Each number is 128 + 32 x the weight over its row's rms, rounded and kept within 0 to 255. Layers, rows and columns count from 0. The size above them is the row's rms in percent of the matrix's.

# layer 2 MLP up, 2048x768, rms 0.0288, rows 760-777, columns 256-383
size [ 97 102 101  94 101  98  97  98 106 102  87  98  95 102  99  99 100  98]
[[125 156 112 157 123 150 139 136 133 144 114  48 172 162 127 157 102 130 115 137 198 144 137 146  93 108  92 117 134 136  82 167 136 113 107 205 132 170 149 161  92 152  92  90 105 120  97 129 184 122 116 127 131 117 106 113 194 161 126 152 135  94 102 107  95 138 188 154 102 124 113 223 157  89 124 130 130 152  74  99 168 146 187 131  78 151 133  82  95 160 127 152 139 135 113 132 106 127 124 166 134 178  87 134 152 142 155 151 122 144  89 131 186 102 114 101 102  87  99 158  95  48 124 118 118 122 133 114]
 [ 80 109  99 157 117 173 101 116  74 206 140 101 100 167 111 166 152 191 133 161  80 157 112 120 180 115 134 142 196 129 126 140  75 110 124 172  87 120 165 153  79 154  66 137 175 100 147 133 144  84 113 121 148 107 159 129 101 120 138 156 110 152 179 108 147 101 141  63 140 173 187  55  84 123 163 102 104 131 167 211 126 113 103  60 161 168 129 128  88 139 149 121 133 138 139 142  89  93 104  97 104  83 113 129 111 107 128 174 104 148 123 180 158 148 138 175 177 118 123 181 132 139 138 137 119 141  88 119]
 [200 118 136 113 118 186 157 106 140 145  98 167 106  89 176 152 123  91  85 173  73  88  46 125  90  59 159 142  94  66 174 116 130 171 164 177 172 105  75 102 143 208 153 150  53  72 174 127  95  95 158 130 133 144 128 111 154  72 172 148 132 108 148 141 155 157 103 145 109  68  66 201  98 100 113 131 128 101 114 114 138 167 104 124 102  95 126 126  74 107  81 122  94 134 106 125 129 173 127 110 112 159 103 100 115 158 157  85 122 222  86 154 148 163 139 131  53 132 124  79  68 189 104 129 182  99 203 116]
 [122 145 113 178 147 140  87 117 129 151 136 121 110 158 114 151 156 167 158 160 119 122 130 120 149 126 132  91 119 139 110 171 117 119 163 115 138 141 205 124  76 144 187 151 178 143 138 127 114  99  72 119 181 182 194 162 171  80 124 183 132  58 131 186 186 120  96 148 107 120  90 156 124 104 158 128 122 118 144 132 157  81 138  88 146  93 154  54 125 116 103 141 183 106 146 122 175 215  83 159  91  44 144 103  82 121  73 110 113 108 128 177 167 137 105 135 157 125 100 145 143 149 130 150 146  97 149 126]
 [144 202  87 168 113 132 135 142 139 154 168 121 134 178 140  76  54  97 139 140  74 116 135 145  84 116 117  82  82 133  74 128 141 157  68 158  62 162 148 128 149  92 117  81 114 195 154 118  77 129 105 138 114 151  68 112 129 117 135 172 161 176 126 132 181 100 105 115 146 112 129 147 125 179 165 136 133 156  62  99  96 125 135 137 126 165 159  95 135 192 139 148 112 159 185  75 189 173 120 210 161  77 109 131 137 112 114 116 106 130 104  92  91  91 143 131 153 148 182 136 138 172 131  57 130 119 108 223]
 [123 141  89 139 169 137 146 113 102 123 233 164 164 157 140 113 123 120 110  81  77 126 131  88 171 126  97 168  94 182 151  83 109 105 191 158 127  94 152 152 123 143 111 132 155 177 128 132  89 138 130 168  95 146 148 135 120 142 123 108 132  64 169 162 119 132 177  56 182 107  73  90  99 126 183 117 118 109 148 160 131 119 150 138 123 127 214 187 165 132 179 116 114  93 122 151 103 125 104 169 142 100 115 117 125 128 105 135 139 183 155 212 138 175 195 119 185  93 140 133  63 180 102 130 154 123 166 148]
 [ 71 117 141 181  79 174 130 177 112 174  87 136 111 104 138 152  79 183 174 168  87 156  98 155 126 148 140 107 125  73 138 158 156  93 100  79 144 141  90 109 131  92 127 145 165 100  83  42 164 157 141 128 150  98 146 163  94  63 110 137 139 142 131 116  86 103 207 138 160 122 113 103 120 163 183 159 145  14  99 159 128  92 117 139 121 145 164 168 116 113 106 171 121 108 130 145 114 128 197 154 148 169 153 197 147 116 136 164 183 126 143 129 194 118 130 127 130 117 121 124 164  40 101 165 128 202 142 159]
 [121 186 118 131 159  84 102 115 143 177 130 139 114 117 118 120 119 193 119 161 121 112 124  75 120 105 144  63 116 140 160 112 154 124 152 138 121 152  88 164 116 106 149  75 127 138 124 170 139 122 142  86  97  88 156 117 108 114 153 168 179 110 105 150 101 151 189  90 134 114  78 146 165  78 142 139 131 121 145 141 160  87 119 116 113 136  89 178 177 156 112 171 145  94 168 132 168 118 175  81 125 117 119 132 101 148 122 145 104 146  71 191 159 172 109 159 107 143  96 128 144 152 132 175 144 122 137 101]
 [154 108 112 112 107 147 108 133 163  75  89  59 177 105 133 112 120 196 163  88 147 152 157 109 137 186 133 120 154  65 133  99 144 163 131  96 139  74 111 194 147 206  98 123 196  99 133 110 119 161 175 151 133 120  86 114  91 160 116 170 160 140 164  76 174 164 165 117 130 114  95 129 131  99 156 106 113 120 111 118 146 164  91 122 152 158 115 149 153 162 149 107 121 148 156 107 106 119 103 122 145 135 109 103 152 165 150 156  33 128 151 100 112  96 115 148 128 167 166 102 108 154 203  97 119 164 186 120]
 [102 134 124 126 134 146 119 125 153 111 138  86  98 130  92 107 125 191 129  79 162 147 101 181 120 148 195 138 147  98 130 167 133 144 187  86 188 120 165 127 103 112 185 100  83 124  98 178 158 107 129 168 123 155 165  92 146 149 200 174 128 150 131 103 110  88 119 115  98  97 166  76 137 171  98 140 121 118 169 158 152 121 127  96 160 164 126 137 112 131  71  97 168 122 130 141 168 167 130 103 142 105 136  66 165 145  46  36 161 132 125 124 209 155 164 145 166 102 103 146 101 155  76 136  86 164 123 131]
 [ 96 135  39 107 127 162 136 134 144 142 149  77 143 153 115 110 140 140 115 110 103 134 164 162 133 150 173  82 131  97 103 140 132 145  80 145 139 180  79 150 113 126 181 153 122 165 183 127  79  81 157 117 139 118 131 133 176 113  87 122 108 170  88 175 117 105 169 108 107  99 162 168 149 138 131  36 153 106 107  69 166  42 120  61 215 128  87 116 146 103 147 129 140 171 118 127 116  85 151 157 116 120  87 205  70 140  85 138 135 122  94 135 113 135  84  50  63 133  84 149 170  72  93 136 179 127 164  99]
 [ 88 155 124 125 112  82 127 135 142 108 175  96 120 196 181 121 124 189 129  92  67 125 176 108 135 108 143 121  80 129 142 132  89 207 126 129 133 129  65 144 128  93 165 124 109 112 117 153 164 121 126 114 170 183  87 146  88 100 137 115 155 161 130 102 103 128 109 154 132 104 145  93 160  93 127 129 139 216 136 105 162 110 114 169 114 152  87 100 177  95 108 119 161 122 153 123 118  98 128 104 120 104 137 172 167 141 149 103 178 178 176 122  70 103 122 160 108  83 114 119 148 173 178 143 171 134 121 150]
 [138 169  96 146 195  97 113 143  89 121 140 114 112 136 110  88 165 110  86 128  51 127 166 127  43  88 174 102 117 120 162 163 139 141  72 121 119  78 156 136 106 130 119 154 119 150 106 144 112 166 127 153  99 114 128 148  83 127 123 154 105 129  84 115  99 159 196 129 122  88 142 121 161  76 134 167 140 144 128  93 151  67 128 121  90 144 120 162 128 179 109 167 165 116 158 158 129  89 140 147 125 212 131 154 149 139 105 147 131 111 148 110 115  80 121 122 146 169 113  77  89 165 122  92 105  62 106 166]
 [ 99 119 212 131 135 159 214 110 154 134 162 151 126 150 148 134  76 119 112 152 146 163 142 137 130  80  73 124 135 105 117 127  93 101 120 117 133 117  85 126 103 128 146 169 139 157 113 122 132 172 108 104 147 103 100 139 135  64 108  92 146 134 126 102 184 106 177 151 155 158 147 117 177  81  96 121 172  89  85 168 130 183 106 102  88 120  64 152 184 109 152 109 105 156  77  66 153 151 122 139 125 118 126 148 185 198 219 120 117 101 125 131  94 102 111  93 104 142  94  97 197  70 127 121 113  78 125 112]
 [153 129 118 107 139  66 154 113 102 171 113 111  72 160 119 158  78 103  54 137  99 107 135 112 167 103 132 169  98 134 164 148 138 176 142 131 145 126  86 178 143 172 147 107  94 125 153 139 102 133  72 152 143 161 155  87  93 184  92  74 139 142 114 123 140  86 152 121 117 113 138 164  98 160 145 130 142  69 167 165 255 129 111 132 102 105 168 109 118 135 139  96 117 107 102 129 131 101 125 159 123 144 165 172  67 196 158 124 148  68 139 108  86 126 112 145 144 147 103 103 193  83  94 119 138  90  98 108]
 [ 72 124 147 167 128 131 136  82 149 101 114  92 113  64 139  97  98 108 109 128 149 129 176 106 100 118  88  59 109  31  96 136 141 154 127 158  99 145 160  84 143 114 151 123 126  97 120 145 121 119 169 119  64  82 140 118 142 108 150  98 134 137 183 142 107 125 128 127 117  95 137 140 123 134 105 168 199 113 122 156  93 139 151 161  78 162 164 119 133 130 149 111 108  74 126  77 154 104 172 104 100 140 146 104 101 109 139 116 144 123  66 106 128 147  96 132 100 133 138  93 134 149 122 148 103 182  88 195]
 [ 85  55 122 142 116 162 118 154  97 184  84  53 143  89  73 157 120 147 151 128 120 155 158 109 135 113 144  69  73  90 128 101 105 116 100 116 132 107 186 137  92 238  48 112 165  93 145 126 112  97 131 161 194 169 124 199 136  79 167 155 139 163 136 121 134 202 148 149 122 167 161 133  92  97  94 164  71 144 130 119  91 121 150 137 138  95 227 151 113  59 144 111 110  47 170 182 134 186 109 152  98 124 133 122 155 146 109 152 133 149 142 130  61 143  94 136 120 118 108 125 152  95 135  77 141 150 187 118]
 [112  13  59  94  96 132  89 126 144 112 131  51 146 152 130 145  93 176 111 152 134  66 100 122  75 116 138  99 169 143 120 108 166 192 107 148 157 126  99  91  91 172 148 111 122  73  98 150  80 169 125 118  91 143 149 137 128 159 137 141 115 131 137 102 151 164 125 108 172 127 166 125 165 143 113 132  83 122 168  67 138 147 117 127 112 117 176 109 133  90 122 151 127 111 116 144 171 103 112 113  93 131 129 113  99 156 119  82 106 135 112 121 103  91 125 105 160 123  40 118 131 145 243 127 195 160 141 178]]
# layer 2 MLP down (transposed), 2048x768, rms 0.0242, rows 760-777, columns 256-383
size [ 99 101  99  96 104  97 102  98 103 101  92 100  99 103  97 100  99 100]
[[148 156 187 113 156  75 126  78 111 116 120 122 149 117 137 156  76 109 135 119 118 137 145 108 127 139 142 155 121 154  97 140 151 188 124 103 124  98 106  86 129  52  59 116 154 107 185  88 147 185 171 150 187  86 219 112  97 154 156 108 107  39 114 165 175 111 123 185 224 131 117 146  76  97 128 137 138 155 179 116 144 161  95 134 115 136 100 126 179 100 157  68  53 193 115 185  75 218 115  97 157 125 106 113 148 183 188 124 133 175 148 169 187 191 160  33  76 134 210 132 128 156  70 125 130 132 161 161]
 [153 202 113 131 147  82  92 120 142  90  79 190 155 103 109 104 117 145 161 130 101 118 139 132  88 125 148 121 119 131 131 142 116 130 168 157 121 118 115  95 139  38 162  39  97 137 196  77 107 179 129 163 145 119 152 124 170 111 167 119  94 157 121 149 110 120 152 135 155 118  65 156 114 115 146 145 117  99  78  93 123 141 148 128  96 135 111  98 100 179 132  93  91 162 100 152 115 148 108 161 167 117 103 158 150 152 121 120 134  79 123  76 116  36  96 160  75 129 140 113 112 159  31 157 131 133 177 123]
 [141  99 101 155  45 124 178 166 137 122 114 159 150  89 129 151 180 110 180 134 136 122 133  86 121 126 159 118 121  99 141 102  57 147 134  84 137 152 110 167  95 176 135 134 167 108 138  88 158  78 130 133 138 125 128 113 158  52 237 176  79  81 150 134 164 147 105 124 243  17  64 107 140 124 153 129 148 107 156  91  46  71 147 125 147 134 152 151  76 134 136 158 100 166 122 142 144 116 117  65 127 132 130 100 123 165 104 162 173 158 200 118 137 157 173 151 104 164 131 130  50 119  93 133 107  80 160  98]
 [166 133  88 150 128  93 125 149 162 145 122 168  73  88 105 129 115  89 127 112 127 179  49  90  96 123 176 137 119 105 166 142 127 191 199 155 143 164 173 115  58 107  92  79 148 175 169 133 133 112 132 154 135 165 156 153 101  61 124 184 160  90 248 105  78 149 105 128 255 138 152 165  87 100 129 162 124 127  85 108  97 171 217 159 127  99 163 152 159  93 141 162 151  82 165 128 105 121  89 116 125  84 183 107 121  98 112 124 184 125  79 135 132 135 161  90  91  99  90 134  94 127 173 166  94  91 127 121]
 [ 42 121  89 112 168 125 105 107 158  91 164 189 148  45 141 136 102 117  41 156 159 183 147 138 167 117 150 111 164 129 153 120 133 125  97 124 136 191 121 124 120  98 127 128 128  83 132 151 149 129 115 130 117 129 131 138 127 110 126 153 150 179 146 127 112 160 118 216  69 122  84 128  70  82 136 147 182 125 101 157 109 110 153 134  87  75  96 120 141 121 123 124 227  81 134 128 181 160 137 102 131 143 139  72 144 125 128 123 116 121 159 127 118 104 125  97 123 190  97 137 165  92 180 117 114 178 135 118]
 [100 121 105 168 127 128 145  72  81 134  68  83 122 186 112 162 150 101  95  83  98  71  76  96 111 133 129 128  76 146 165 112 173 167 186 138 109 123 130 100 102 112 132 113 165 124 138 127 117 144 117 144 117 131 118 109 115 148 118  46 144 120 185 162 175 141  82 135  40 110 107 132 143  55 109 134 128 133 145 145 135  41  81 111 139 141 101 137 153 211 113  89 109 152 114 138  95 140 141 113 107 176  92  72  89 108 114 141 130 102 173 187  95 187 145 132  81 103 100  82 149 175 105 177 118 170 166 111]
 [104 151 119 153 122 144 135 187 197 184 108 161 182 161  93 129 129 144  86 108 106 172 133 121 118 180 123 158 128 149 170 140 150 128  88 159 121 118 135 136 138  57 139  89 108 163 109 138 126 109 126 152  88  88 152 143 102 138 132  80 133 107 102 123 182 121 159 218 102 124 111 184  84  90 122 127 200 127 123  94 137  93 126 119 145  70 168 100 139 166 161  93  75 159 126 119 143 170 142 151 133 145  73 174 131  98 120 120 132 148 121 153  74 137 111  99 105 117 191  81 182  94 145 136 110 180 151 107]
 [149 101 105 158 131 115 119 122 146 102 161 140 165  96  89 148 136 117 168 158 122 149 103 125 144 144  93 117 141 138 164 143 106 103  76 157 123  95  87 171 179 130 147  95  98 156  98 191 205 186 113 162 142 169 152 113 158 146 118 141 147 155 119  81 118 159 101 112 133  97  89 129 164  77 195 146 103  97  88 136 142  93 134 123 103  99  86 119 110 188 103 146 148 119  85 122 124 169 109 128 131 187 115 138 159 109 184 138 126 142  91 150 147 106 129 133  88 151  92 112 127 139 117 162 118 134 158  60]
 [130 103 143  88 178  94 148  91 113  47 129 155 140 169 115 124 150 167  84 135 108 142  99 130 124 131 118 140 172  93 107 125 105 131 130 147  78  87 131 130  75 137 133 130 129 160  90 140 141 127  71 119 139 188 131 164  91  99 128 106 114 151 108  89 174 139  93 173  48 114 124 128 111  97 161 146 117 110 101 150 111 122 221 125 116 135 209  96 157  96 177 147 172 146 114 136 156 112 131 149 171 143 106  47 167 135 133 161  84 149 122 162 126  80  36 120 113 113 112 127 101 126 157  96 117 182 119 147]
 [123 103 132  87 107 169 104 152 108 137 141 139 142 136 138 113  81  93  79  80 155  79 132 115 130 114 115  79 134 122 108 110 109 160 141 139 118 149 124 161 157 104 148 121 148 120 163 138 105  72 117 175 124  93 178 137  89 133 144 220 108 145  93 143 124  83 129 164 239  64  83 115 100 109 167 110  77  91 138 122 145 129 127 126 128  81 120 121  87 114 129  96 168 109 118 155 177 110 168 124 126 135 141  55  94  59 120 102 113  97 129 158 138 126 131 157  95 136 144 132 166  76 144 128 171 131 160 118]
 [113 191 107 159 120 106 126 158 112 170 141 136 152  86 122 149 168 134 107 128 119 173 113 126  51 135 134 101 199  84 155 141 172 126 164 117 162 148 153  99 118 115 140 101  97 168 107 188 126  72 126 134 169  80 138 142 143 147 114 117  90 155 130  94 129 117  57  96   0 123 141 107 176 122 150  66 167 111 114 131 114  74  89  89 128 130 109 118 129 128 150 142  87 136  69  70  80  88 121 126 145 133  90 130  93 113  59  96 108 143 136 126 128 152  64 140 135 133 126 156 152 127  67  83 203 100 139  84]
 [111 166 110 135 133 134 142 138 128 113 172 158 121  94  65 142 143  88 148 160 189 166 164 116 125 109 132  87  76 169 149 103 164 107  98  88  98 107 117 121 126  99  80 111 133 156 112 103 107 154 182  92 148 150 152 174  90 105 107  93 114 109 129 103  99 116 129  87 107 178 164 110 163  94 166 164 131 138 159 106 115 111 127 131  97 101 132 175 156 149  98  42  74 134  94 126 132 104 131 139  49 104  91 114 136 186 109 145 163 121 132 106 156 119 107 125  91 140 183  91 115 160 151 101 131 136  46  86]
 [116  97 151 148  78 158 141 145  64 157 104 110 123 169 136 108 123 148 110 126 120 100 124 130 122 138 121  67 157 107 116 130  84 122  99 108 156 132  88 159 120 130  94 118 119 105 104 101  99 101  96 158 161 158 152 148 100  95  76 139  46 109 117 131  98 111 151 111 211 148  89 149 168 160 140 176  89 139 112 115 118  70 185 153 126 184 120 134 126 120 171 131 139 104 112 105 107 112 155 154 195 174 112 135 108 146 165 121 150 154 194  97 104  95 118 167 121  69 131  74 113 132 132  64 148 118  99 153]
 [126 111 102 187  99 176 141 136 161 171 124 144 119 127 176 142 140  69 142 111 118 132 164 148 111  80 137 105  50  51 125  58 166 152 129  93 193 120 117 128 105 169 125 127 143 119  90 104 122  97 122 139 176 145 111 119 116 103 114 138 133 124  99  43 140 134 141 119  48 153  92 124 163 145 128 114 130 104 116  86 125  33 173 123 166 194 212 122 111 105 135 122  82 102 180 109 131 147  82 142 111 182 138 158  78 170 119 110 127 151 106 123 156 157 171 145 136  83  72  82 142  92 122  81 160  84 107 153]
 [ 84 107 115 120 122 111  63 163 121  98  94 120 166  93 127 133 146 178 111 104 129  66 108 115 160 152  99 100 139 122 146  83 102 143 156 113 131 176 107 109 121 129 128 131 138 165 126 181 161 158 117 136 144 147 168 137 152  89 134  74 125  80 104 106  83 127 107 157   0 108 152 212 113 123 125 110 101 139 120 115 149 134 161  43 109 127 136  78 110 184 134 189 137 134 155 171 133 146 120 101 167 157 171 114 121 130 182 108 156 131 168 163 131 112  89  95  90  85 114 116 140 199  97  69 134  71 170 170]
 [104 127 158 140 172  91 102 111 128  98 104 123 128 106 155 100 161 132  94 118 139  96 133 116 127 140 157  47  88 131 167 131  82  91 132  99 123 112 180 139 142 165 101  77 134 128 126 100 142 153 157 107 107  85 191 196 149 117 131 119 123  93 110 155 132 112 157 106 214 153  65 134 115 104 118 164 130 112 142 136 163 113 144  88 170 137 118 129 127 129 129 146 149 111 125 127 141 147 162 113 150 202 154 140 133  95 148 131 130 136 100 170 132  73 100 105  99 172 146 122  93 121 140 112 121 164 129 177]
 [163 156 106 139 100 123  63 123 134 131 141 131 145 159  66 135 181 151 101  52  98 107 133  85 133  74 107 146 158 111 117  56  55 152 116 209  93 111 103 102 122 144  82  76 108 201 144 109  96  75 121 108  98  53 177 138 117 156 170 196 135 169 114 135 178 146 163 122 240 120 168 118 202 100  91 129 104 134  96 106  58  94 163  90 168  65 126  99 124 103 160  77 181 114 141 157 143 133 108 135 100 116 122 116  93 116 135 140 156 106 127  91 101 139 108 162 127 106 167 125 130 138  80  96 135 127 200 139]
 [ 96 120  73 104  97 166  82 116 180 149 117 170 102 104 140 171 131 106 131 175 142 101 147 176 153 140 168 100 115 140 101  98 162 117  80 113 157 130 112 163 193 142 149 122 147 121 116 133 120 105 139  95 130 132 104 152 131 167 110  90 141 111 110 189 135 181 153  79 211 149 144 154 186 127 117 117  64 161 133 128 121 133 169 164 129  85 113 118 110  80 103 121 148 174 190 143 143 147  78 135  96  73 142 117  95 162 167 114 151 185  96 131 112 158 151 114 135 138  67  97 139  97 177 116 212 102 127 145]]
# layer 2 MLP gate, 2048x768, rms 0.0297, rows 761-778, columns 256-383
size [ 96 104  97  98  95 100 102 101  99  94  93  97 103  99  96 101 101  97]
[[ 97 250 140  82 168 153  72 124 165 179 137 122 151 118 108 144  82 173 136 147  87 111 105 121  91 159 119 132 144 161 142 111 117 109 118 207 138 124 127 121 147 117  95 114 124 115 170  99 143 147 130 137 158 165 122  96  91 145 195  90 104 128 145 137 117 124 139 118 129 177  51  81 136 114 118 113 118  74  96 169 149 120 131 106  92 151  64 127 128 196 158 169  91 107 115 133 115 127 109  84  84  98 108 131 206 126 152 124 121 114 135 109 154  95 151 129  74 167 171 102 125  94  67  85  83 103 127 183]
 [135 159  87 148 114 118 116 106 103 165  75 115 216 126  93 122 178 153 159 135 131 137 133 140 106 155  76 155 109 178 104 169 166  64 123 142 123 142 145 130 129  84  94 129 143 150 135 111 166 180  98 121  92 100 148 152 145 105  69 169 164 173 157 175 126 144  93 135 125 158  87  79 153 204 152 152 103 125 188 112 113 117 163 171 122 165 167 132 184 144 161 160 128 154 111 120 175 136 142 204 148  85 123  96 135  89 150 184 152  98 144 115  93 191 166 176 175 133 151 142 153  96 133 132 126 217  79 124]
 [ 89  97 107 151 169 109 105 148  92 108 133 100 136 138 115 136 122 154 105 103  92 134  89 116  80 143  74  94 162 103 142 116 155 141  84 114 142 102  98 119  89 127 125 148 148  62 133 161 142 130 184  75  76  79 105 158 108 110  83  79  95 144 138  61  80 184 118 112 140 134 190 116  39 127  91 135 175 115 137 134 137 118 151 206 131 178 171 143 195 153 104 112 136 125 156 123  86 117 143  89 126 109 117 168  94 111 138  99 120 160 111 148  98 129  88 106 109 112  99 150 111 108  96 147 136 127 112 121]
 [ 84 172 172 112 183 152 107  92 122 125 168  90 125 112  75 129 145 118 130 129 132 129  83 154  69 140 128 108 106  93 108 167 167 149 129 120 135 120 150 169 134 131  82 151  83 118 166 104 158 123 118  53  99 127 150 176 159 128 126 181 115 106 149 158 104 168 159 120 113 110 123 121 119 104  62  76 169 133 144 117 103 139 188 141 125 144 112 129 200 125  80 111 135 157  85 157  80  95 123 118 168 142 113 119  68 124 135  97 166 125 116  70 206 125 144 109 115 103  95 162 146  89 106 128 130 108 147 139]
 [106 118 100 114 129  81 182 109 131 141 156 114 102 175 131 152 162 124  77 102 132  86 157 183 192  94 127 154  98  92 133 100 120 116 118 108 127 148 155 103 151 124 158  88 161 163 126 118 114  64 172 176 101  76  81  92 123 106 146 145 153 159 136 121 179 154 149 148 145 168 106 163 144 178 173 148 161 178 156 123 109  94  81 173 114 112 120 130 191  78 102 120 119 148 128  85 139 138 154  81 152 192  98  60 148 118 122 113 154 197 162 148  94  91 201 113 122  92  91 132 129 144 122 132  58 163 162  88]
 [146  91 111 135 121 160 184 114 152 151  65 112 179 143 113 148 112 146  91 102 123  67  98  77 168 112 144 118 124 122 113 139 118 100 172 180  97 111 132 135 142 111 134  99  95 186 140  54 164 136 131 125 106  42 102 126 164 169 108 159 187 117 148 110 108 125 118 126 123 122 153 103 175 182 134 182 161 148  84 141  88 101 173 100 112 119  75 129  93 175  94  91 152  82  99  97 127  82 121 156 129 120 134 132 152  99 117 126 196  73 124  92 146 152 176 122 116 131 104 109 120 122  78 124 114 137  96 117]
 [177 118 124 110 146 159 124 143  88 136 129 171 144 171 112 151 160 157 123 109  21  90 193 157 149 128 179 106  67 131 115 111 169 132 141 159 125  96 121 120 144 154 131 164 210 104 105  79 130 106 178 155  60 153  96 110 117 113 125  92 129  83 100 143 156 195 109 187 160 117  90 103  85 172  87 121 141 119 130 121 127  68 142 110 154 118 152  93 169 122 114  81  59  66 144 185 127 169  76 145 140  98  88 106 217 175 177 125 128 125 101 125  32  91 129 125 144 130 104 137 128  81 125 129 108 123 169 172]
 [ 88 142 174 150 141 107  66 112 138  91 144 158 114 123 103 167 134 161 106 144 148  85 137 112 177 125 112 173 138 139 126  81 150  85 146 121  96 118 153 116 112 128 148  93 157 138 173 158 124 143 110  76 138 148 147 116 156  92 139 131 180 167  94  88 123 104 122 142 152 151 112 100 133 105  86 117 119  90 153 184  89 151 107 105 142 129 118 102 134  92 175 113 185 127 127 163 129 125 155 142 164 111 105  90 154 152 119 125 156 111  91 209 114 155 120 123 113  84 134 164 197  76 123  92  92 133 121 150]
 [140 140 144 103  90 111  79  76  86 144 123 124 161 130 126 164 145  93  84 117 126 112 114 103 132 122  86 186 128 141 128 118 124 146  84 148  75  95 123 156  92 126 191  95 125 140 144 133 161 207  54  66 131 104 161 118  65 109 129 169 135 118 136 148 120 140 169 143 144 155 111 139 110 137 102 133 134 148  89  69 123 135 143 129 197 174 117  74 130 152 179 151 166 151  90 109  58 161 191  68 120 134 107 157 153  74 144 118 140  86 100 194 162 170 132 107 125  69 112  77 189 107 162 126  73 115 125 155]
 [143 169 127 144 134 121 102  83 184 109 149 110 112 116 143  97 104  99 116 125 154 161  83 132 173 162 156 131  59 129  62 150  69 107 172 125 157 150 133  97 109 136 147 147 154 161 137  77 146  98  86 162  96 157  92 150 109 101  96 161  76  98 136 168 151 140 116 106 171 141 139 103 162 130 131 161 129 121  91 119 139 132 159 127 157  94 122 115 147 140  97 126 118 114 117 123 157 148 115 139 135 132 145 137  80 129 158 110 150 222 155  71 174  70  99  65 109 120  83 168 114 115 113 125 149  86 121 126]
 [116 157 103 179 139  66 130 126 185 148  84  77 102 111 130 132  88 102 129 120  62 140 172 116 137 119  99 112 181 143 114 149 189 105 153  81 132 163 110  89 231  99 123 120 125 115 146 124 116 149 148  92 109  76 182  86 166 150  96  81 102 136 113 100 181 131 198  81 122 141 172 163 135 127 124 123 153 120  57 112 100 112 134  86 137 151 127 109 121 142 133 106 137  88 102 158 168 147 111 182 192 114 107 125 147  91 102 127  75 156 133 116 131 131 193 158 109 118 177 110 150 142  89 181 162 129 181  93]
 [141 150 117 121  73 145  88 121 130 138  99 157 143  99  97 138  41 114 131 180 157 124 136  94 132 132 106 135 114 112 116 105 127 122 107 100 148 123  68 165  83 110 108 146 160 155 171 120  88 167 115 131 125  76 128 136 137  91 111 146 112 180 138  85  97 145 116 167 127 171 118 128  98 162 111 147 130 102 161 141  65 196 151 148 129 150  77 158 117  80 159  94 134  88 138 113 146 113 176  89 119  97 110 123 152 108 119 156 166 105 129 104 141 131 168 152 139 109 119  81 145 115 151 143 104 142  20 166]
 [141 164  86 122  53 167 103 144 107 185 123 167  91  99 142 151 153  43 134 114 115 143 135 135 118 122 119 145 109 169 116 155 134  94 135 112 171 135 149 109  93 110 165 129 107 129 144 123 149 129  50 110 170 114 117 113 149 108 107 177 118 132  75 181 192 132 119 177 173 133 150 140  38 174 127 192 169 135 118 106 115 104 131 119 124  93 104 188 141 179 126 188 116 173 138 122 154 163 119 143 164 116 109 132 121 106 100 184  98 128 138 117 169 113 123 150 100 138 134 194 128 141 156 150  95  96 169  75]
 [172 119 119 162 125 138 136  82 126 126 106  79 163 150  71 106  61 130 153  74 121 166 121  87  97  88  95 105 136 101 132 141 129 109  58 175 124 136 113 103 146 115 127  91 138  55  40 121 120 173 121 102 128 103 118 119 105 162 107 136 158 163 134  78 137 148  89  89 149  95 136  87 122  89 109 120  80 143 149  95 144 138  98 124 115 137 155 133 205 133 168 117 113 101  88  56  99  92 104 120 123 129  85 180 105  37 108 115 161  88  66 142  89 131 114 151 169 187  97  87 128 134 137 171 100 137 104  86]
 [127 163 108 100 167 129 158 115  84 105 129 136 118 119 118 151  97  77 121 154  88 122  40 216 148 128 128 169 103 105 124 160 131 110 139 147  95 146  96 122 128  88 155 159 118 115 161  77 127  90 141 131  67 132 150 157 150 147 119 150  76 134 165  40  81 176 134 103 154 100  78  77 128 106 143  98 143  90 118 134  36 135 132 125 158 153  70 162 154  81 120  86 143 120 125  93 129 109  81 154 152 100  97 123 138 156 140  95 142 145 157 123 134  72 108 110 150 102 153 126 133  98 139 139  76 146 127 157]
 [ 93 106 106 117 101 132 104  78 175  70 208 176 143 105 136 182 143  82  79 147 173  37  99  66 172 146  88 110 143 171  69 109 122 190 123 146 129 133  82 140  91  99 164 123 122  95 147 150 141 117 120 117 124 131 234 107 112 170 173 139 153  85  86 152 109  73 115 140 112  49  80  51 108 165 159  64 122 126 146  73 100 145 129 107 136  99 112  90 110 158 135 177 146 205 107  96 158  85 121 139 150 110  75  96 114 108 153  84 170 134 130 153 137  70 170 144  96 170 137  82 114 134 181  82 126 144 124  80]
 [ 56 118 179 184 139 128 155 132  89 121 208 120 150  33 145 140  90 123 180 112  83 126 132 102 153 134 146 128 142 163 142 127 128 174  89 111 169 128 198 125 103 135  92 131 139 161 128 103 117 154 141 130  77 131 148 124 154 147 101 167  71  84  54 105 108 186  89 162 139  95 103 121 121  45  92 161 210 152 114 123 115 137 149 102 160  84 159 139  98 176 132 104 159 200  98 125  66 137 194  84 105 183  87 149 124 154 145 149 153 120 161 149 109 126 130 138  97 148 102 123 119 129 122 112  81 117 122 121]
 [105 111 116  83  88  85  65 100  58 124 151  76 153  63 105 119 107 126 106 138 159 123 169 131 105 148 100 189 170 113 155 104 180 108 116 120  72 125 160 135 188 116 126  78 185  98 141 142  81 157 122 115 125 146 147 194 116 123 111 161 122 100 177 148 148  92 131 130 115 180 103 203 164 138 193 139 113 118 135 127 138 120 151 138 166 126 133 119 160 127 141 128 173 113 121 136 180 148 121 102 151 165  93  96 111 143 137 150 121 125 115 145  97  85 197  90 161 149 102 134 115 123  83 132 113 140 132 149]]